Weights of a small transformer language model.
Size: width 128, 4 heads of 32 (1 for keys and values), MLP 512 GELU, 3.11M parameters.
Architecture: LayerNorm before each block, rotary positions, no biases in attention or MLP, tied embeddings, attention and MLP in parallel.
Training: a variant of SOAP for these matrices, 137M tokens, 4175 steps.
Each number is 200 + 40 x the weight over its row's rms, rounded and kept within 0 to 999. Layers, rows and columns count from 0. The size before them is the row's rms in percent of the matrix's.

# up: layer 7 MLP up, 512x128, rms 0.129, rows 361-373, columns 0-127
# down: layer 7 MLP down (transposed), 512x128, rms 0.181, rows 361-372, columns 0-127
up361,086,191,153,177,263,177,149,182,184,207,222,235,181,173,154,126,208,160,225,156,215,199,189,211,185,178,274,150,140,168,147,197,246,250,199,218,238,211,206,239,170,150,198,242,221,125,247,122,243,233,110,241,184,202,276,215,185,197,225,243,275,189,180,240,188,155,257,244,174,202,176,214,183,227,223,214,177,214,223,213,281,166,182,202,214,176,154,182,250,145,164,193,137,215,242,195,196,177,274,212,150,244,243,146,232,217,191,192,262,209,186,196,306,244,203,288,229,184,162,294,222,166,193,94,237,245,209,210,179
down361,089,168,175,213,176,220,221,213,245,167,161,193,181,266,190,212,211,244,204,215,182,214,186,213,199,181,159,253,216,189,197,207,165,196,245,142,190,184,193,113,167,262,245,134,194,275,205,245,166,162,222,228,258,183,136,172,117,254,240,143,181,158,180,174,194,223,141,232,217,188,269,182,188,138,225,242,233,231,204,181,171,211,174,194,171,177,245,206,170,255,221,306,180,198,185,180,150,217,115,277,176,178,161,185,132,210,132,275,246,200,249,168,162,168,194,287,199,160,245,132,205,219,284,251,189,130,139,187,243
up362,095,252,260,235,211,218,179,127,228,236,196,191,257,161,259,276,239,213,218,171,148,196,153,212,230,273,157,148,229,215,217,275,170,218,209,197,200,247,161,199,115,209,193,192,160,172,234,197,203,187,210,195,171,230,161,193,225,199,224,171,224,153,146,119,240,199,188,215,294,181,230,190,183,229,165,254,105,202,255,288,240,157,215,203,214,146,205,240,234,245,175,252,192,143,202,204,212,249,198,194,132,234,228,161,221,172,235,193,218,213,138,218,197,265,188,112,206,198,166,320,243,120,261,215,210,202,220,236,179
down362,097,209,230,220,262,200,219,214,231,241,146,230,203,184,231,216,239,159,148,198,188,249,217,190,201,284,181,171,202,201,231,234,179,238,249,146,208,326,195,282,199,248,268,267,165,135,192,171,165,146,204,175,163,203,120,181,189,266,240,155,237,232,256,202,142,218,178,235,139,260,246,161,186,180,116,231,197,227,202,200,212,243,112,172,259,212,175,210,140,151,124,180,202,295,178,211,213,196,230,248,200,205,185,185,171,163,192,185,200,199,180,286,160,226,215,205,138,195,221,236,184,186,158,167,267,233,172,232,248
up363,096,215,205,156,240,220,198,170,232,181,221,228,206,138,152,154,201,247,213,209,186,194,192,189,219,168,140,305,260,203,284,203,148,189,180,163,240,191,103,230,217,229,135,170,202,143,196,261,213,220,249,164,229,183,180,216,195,242,228,260,157,125,239,262,211,156,175,177,143,213,206,189,171,209,202,156,237,217,215,226,283,237,223,222,191,215,214,187,146,161,225,157,141,230,294,179,213,157,193,226,142,176,288,151,215,197,202,140,131,283,256,232,243,149,111,189,183,248,221,248,206,183,267,206,173,222,166,192,219
down363,098,149,158,245,176,154,149,199,86,210,205,209,127,266,212,163,227,188,201,204,207,279,204,187,198,276,225,150,213,181,176,209,192,304,178,218,247,257,271,198,215,211,200,202,123,175,212,182,166,287,171,237,175,169,203,200,301,177,165,189,228,199,152,184,166,282,213,315,197,167,146,310,186,181,226,188,136,218,228,200,188,139,251,140,193,173,210,208,165,195,225,225,163,174,170,174,177,180,185,196,177,198,181,159,162,219,176,180,177,151,189,202,182,210,151,222,215,279,176,202,188,256,187,164,146,186,262,227,206
up364,098,209,148,263,157,243,200,124,193,271,184,171,248,243,240,176,187,204,187,210,197,220,160,187,209,178,225,177,176,198,230,147,251,176,180,231,222,257,231,161,231,146,264,245,161,232,141,182,206,224,74,219,238,240,136,251,164,167,214,238,155,212,212,193,197,138,126,226,271,142,246,172,209,262,202,225,223,220,166,215,146,171,244,215,136,237,252,178,211,284,217,172,217,229,111,155,165,273,169,188,151,169,269,283,188,242,231,155,230,213,164,202,148,191,207,160,207,197,206,138,258,201,170,197,150,209,212,198,201
down364,100,212,236,249,263,192,176,269,213,164,190,239,268,133,239,232,149,187,168,170,184,226,200,188,197,203,201,215,214,196,261,154,165,223,190,181,286,153,136,210,301,187,248,221,203,171,156,174,211,173,209,177,140,246,152,206,209,215,277,228,163,180,161,245,216,200,237,177,202,139,170,236,161,198,232,247,149,159,205,164,199,183,244,304,184,215,233,179,223,216,252,248,170,199,186,124,276,132,216,188,241,250,196,181,204,167,220,168,122,196,188,152,283,146,181,119,232,229,189,252,236,184,170,177,232,171,222,304,185
up365,095,141,176,226,270,175,264,229,124,221,186,164,187,294,212,195,128,211,200,238,137,168,251,250,163,219,154,249,215,166,185,163,179,175,266,232,162,141,235,172,164,172,287,142,203,179,152,192,211,169,164,215,178,203,227,255,223,205,256,159,213,135,169,208,154,192,238,252,203,201,206,159,186,207,160,247,179,245,212,157,137,189,273,140,190,218,232,202,191,279,280,164,186,158,243,218,218,174,215,199,224,198,250,162,204,175,297,152,164,156,252,211,222,224,156,196,276,251,115,196,197,208,213,191,185,152,250,159,172
down365,097,231,185,133,203,211,174,206,193,170,166,201,236,184,199,198,190,182,219,153,227,240,215,159,299,209,238,150,235,161,209,169,178,288,194,298,263,192,253,149,216,250,208,237,149,144,203,246,227,230,228,162,223,223,200,195,127,201,156,204,171,175,112,222,193,244,207,217,161,156,180,167,205,227,228,228,164,241,260,212,170,127,182,135,154,182,229,188,168,256,171,208,195,180,180,201,141,199,163,207,254,186,215,163,208,151,156,289,129,124,214,256,238,233,184,117,175,195,191,221,175,185,226,232,287,240,195,305,151
up366,106,191,112,207,195,161,277,262,192,189,211,151,219,171,202,182,213,226,138,241,209,172,209,147,246,242,297,226,210,179,162,182,184,147,246,192,221,174,285,116,185,229,211,191,195,214,194,217,200,128,172,209,185,162,122,325,192,160,194,222,135,163,206,201,236,232,282,177,236,300,215,214,209,204,219,212,224,207,189,119,209,197,183,182,226,219,181,245,138,185,189,221,253,197,215,172,222,241,195,135,172,243,219,223,272,190,214,177,221,206,203,225,181,287,284,194,245,195,185,245,183,142,155,267,240,193,245,233,153
down366,115,164,137,274,126,146,161,211,173,165,198,204,204,123,145,215,172,154,134,198,201,176,195,179,144,258,199,188,146,166,237,149,177,166,139,192,210,222,232,168,123,206,203,174,186,185,211,158,189,223,185,256,216,256,81,186,193,195,253,195,179,170,176,152,182,182,264,162,134,179,190,230,117,262,184,158,232,203,221,186,216,232,251,231,158,191,170,214,172,87,213,192,201,191,254,235,226,259,212,130,186,215,198,213,220,243,241,198,198,200,233,246,259,193,220,115,213,117,188,274,245,218,211,173,208,245,239,259,230
up367,088,177,165,151,191,204,223,223,268,184,182,222,265,138,183,177,181,175,193,204,176,206,224,186,186,178,161,271,133,81,147,176,171,169,277,155,239,285,256,224,249,156,205,121,259,172,177,166,277,238,218,216,157,209,162,118,207,161,196,190,221,204,191,191,222,210,246,253,180,171,154,203,215,302,270,223,201,207,237,177,222,157,189,200,197,198,226,237,274,189,308,228,142,222,254,207,144,144,184,201,214,179,157,133,210,170,151,209,244,167,177,192,191,247,181,231,195,205,224,161,122,261,183,185,207,231,195,205,190
down367,086,194,228,168,217,113,202,179,147,196,158,150,194,199,224,228,229,174,162,146,201,213,171,171,214,221,230,247,182,294,212,226,153,195,131,180,182,142,212,181,189,178,188,230,190,201,173,205,231,117,183,177,231,218,232,272,190,271,205,139,179,236,160,145,248,157,213,81,205,207,215,113,107,165,171,228,130,201,166,173,151,191,196,215,223,155,183,268,172,169,180,231,218,190,218,205,138,174,209,165,252,149,237,176,204,219,249,252,271,282,242,162,222,174,189,150,144,165,136,273,180,162,264,213,223,162,178,173,174
up368,094,263,195,252,167,215,134,174,184,197,136,222,203,178,203,210,234,142,184,310,145,165,159,199,244,160,225,213,191,161,198,242,152,258,237,230,189,210,199,221,234,211,216,137,223,231,72,193,169,191,216,193,202,203,201,256,122,172,137,263,186,237,137,219,179,205,175,201,206,270,200,239,235,221,135,206,157,262,209,189,147,211,229,217,221,235,131,184,218,200,118,176,247,225,323,190,229,217,189,154,194,238,188,189,191,211,149,227,189,216,298,235,222,203,140,131,145,219,223,255,214,160,200,213,204,253,187,227,238
down368,091,206,230,220,186,179,152,242,162,222,137,187,182,170,163,216,194,208,186,203,193,188,199,191,279,199,291,243,228,220,168,167,155,136,299,202,136,192,155,140,107,224,247,125,206,146,181,184,201,154,184,201,187,214,249,163,148,177,155,193,130,224,160,160,244,186,254,249,186,210,276,161,196,262,222,266,221,193,259,196,174,308,170,188,137,238,166,118,236,253,250,170,258,211,145,152,216,224,193,156,208,189,185,200,170,225,204,193,248,204,224,154,177,196,167,241,214,157,199,236,188,189,171,177,260,154,206,288,219
up369,101,245,197,223,192,243,152,223,139,201,207,239,157,172,168,189,217,164,300,146,183,208,216,243,265,155,164,224,218,221,229,234,200,243,215,167,210,146,150,267,187,187,210,184,189,151,221,182,195,241,200,196,275,222,231,186,208,104,178,259,207,177,226,243,209,179,208,204,287,240,164,209,158,172,193,196,77,248,150,167,155,189,222,235,219,189,165,199,214,225,228,155,285,244,235,247,215,204,178,227,219,191,129,298,170,187,211,228,133,175,168,118,129,216,180,261,271,196,113,235,226,234,221,203,254,226,191,204,236
down369,097,192,251,200,236,256,235,235,273,186,227,198,164,187,194,258,232,201,301,251,125,233,157,264,222,213,267,135,242,115,198,193,265,223,185,249,212,252,274,131,255,208,185,170,209,226,243,228,192,267,192,200,228,170,194,188,195,187,192,161,203,190,181,130,215,162,235,248,148,166,182,265,230,242,160,208,275,186,214,152,264,232,181,188,174,182,231,189,224,275,200,272,182,151,209,216,202,296,190,213,204,231,186,139,213,190,168,217,187,213,230,171,122,224,288,146,218,239,217,211,188,191,117,227,154,197,224,168,199
up370,092,161,178,226,225,174,282,205,198,197,184,196,252,209,191,198,177,215,178,198,244,202,204,143,223,236,274,242,186,191,262,197,228,223,186,265,195,158,249,253,168,177,127,194,146,141,137,211,172,186,187,133,183,246,221,242,192,238,271,251,162,216,177,200,246,255,253,216,215,174,199,231,207,175,209,235,210,304,181,255,198,170,144,164,198,190,222,218,173,159,204,249,167,195,219,200,160,185,283,180,199,268,162,220,220,142,113,253,120,151,128,135,193,168,171,222,217,267,193,284,142,147,191,246,123,205,159,158,225
down370,093,246,224,218,304,206,202,201,152,177,185,186,224,283,203,101,165,301,215,204,173,210,217,212,220,152,211,200,204,214,172,171,232,212,237,239,179,170,197,215,131,172,192,185,217,130,204,226,158,226,208,98,181,134,132,165,188,200,155,208,205,271,231,163,205,265,92,204,204,152,239,158,221,138,183,210,181,248,250,158,169,228,163,201,153,228,227,233,240,116,194,238,165,216,234,215,147,254,237,168,208,261,177,191,180,277,191,165,202,176,169,196,171,118,238,288,168,210,215,196,205,197,256,138,190,198,224,181,189
up371,107,192,220,185,224,162,193,176,201,194,237,248,264,198,165,153,153,247,216,205,231,188,195,207,176,184,207,243,242,166,241,242,145,183,135,99,245,201,234,241,167,220,131,193,165,193,173,241,123,219,174,173,246,187,150,188,123,227,242,201,174,237,209,116,201,145,242,200,145,205,217,205,211,219,238,183,238,192,197,269,184,211,165,249,143,248,159,105,233,239,159,141,182,137,178,335,224,184,204,222,170,235,176,200,140,164,267,187,243,250,193,195,169,133,230,249,197,200,275,198,268,266,169,209,190,230,233,187,186
down371,111,247,184,172,279,249,254,140,139,154,238,219,161,221,219,221,264,240,109,249,248,221,268,190,155,235,130,205,181,217,224,168,276,212,268,162,204,221,195,201,229,221,216,213,202,240,106,199,271,208,184,176,222,180,220,210,244,238,217,188,201,146,195,223,264,303,201,141,228,222,249,199,238,176,115,168,230,225,189,104,204,161,176,203,234,130,237,215,179,179,213,205,206,208,184,213,203,176,194,212,218,221,155,235,161,166,156,217,248,225,298,242,224,190,216,194,176,220,171,210,196,108,198,122,241,234,203,171,253
up372,095,208,180,230,102,213,165,209,80,192,207,251,140,230,248,280,141,121,159,167,202,222,241,203,142,145,200,143,197,210,192,162,259,261,215,146,178,173,230,192,152,223,234,123,166,193,147,178,205,196,216,230,275,197,185,196,220,163,243,198,216,173,232,212,123,196,201,220,256,207,209,144,144,188,240,172,237,206,172,242,206,153,182,236,244,174,172,261,196,277,174,263,215,254,175,162,266,157,293,181,187,158,141,225,191,160,228,247,222,182,223,236,154,200,186,172,200,163,191,163,182,188,235,208,264,252,214,184,138
down372,092,262,259,288,236,183,181,213,219,175,175,214,175,180,153,145,213,208,184,231,162,150,192,181,156,214,219,229,179,221,178,143,278,264,217,273,181,184,182,143,233,275,234,180,187,204,218,145,166,220,232,148,197,211,142,253,220,142,154,138,166,190,130,239,237,211,213,191,288,201,157,223,268,155,219,226,283,204,214,184,259,196,214,149,215,183,199,123,128,218,241,173,133,257,146,233,207,181,186,208,249,251,161,198,165,232,167,200,211,207,148,169,218,235,121,150,173,256,151,193,178,279,177,256,213,235,210,236,239
up373,095,242,188,166,261,247,88,235,196,335,263,202,204,179,178,189,160,172,231,191,188,157,180,118,165,174,253,169,139,193,187,242,207,187,213,218,166,256,194,198,223,203,154,206,152,226,241,153,226,230,139,286,237,186,195,257,239,215,127,153,243,196,214,158,236,171,158,229,208,130,207,190,217,243,189,201,197,235,195,201,267,169,187,240,165,254,176,188,195,265,212,222,162,170,225,215,172,231,262,233,265,178,233,227,201,147,131,226,212,202,243,161,195,206,210,250,176,157,122,263,251,229,209,182,208,201,273,262,151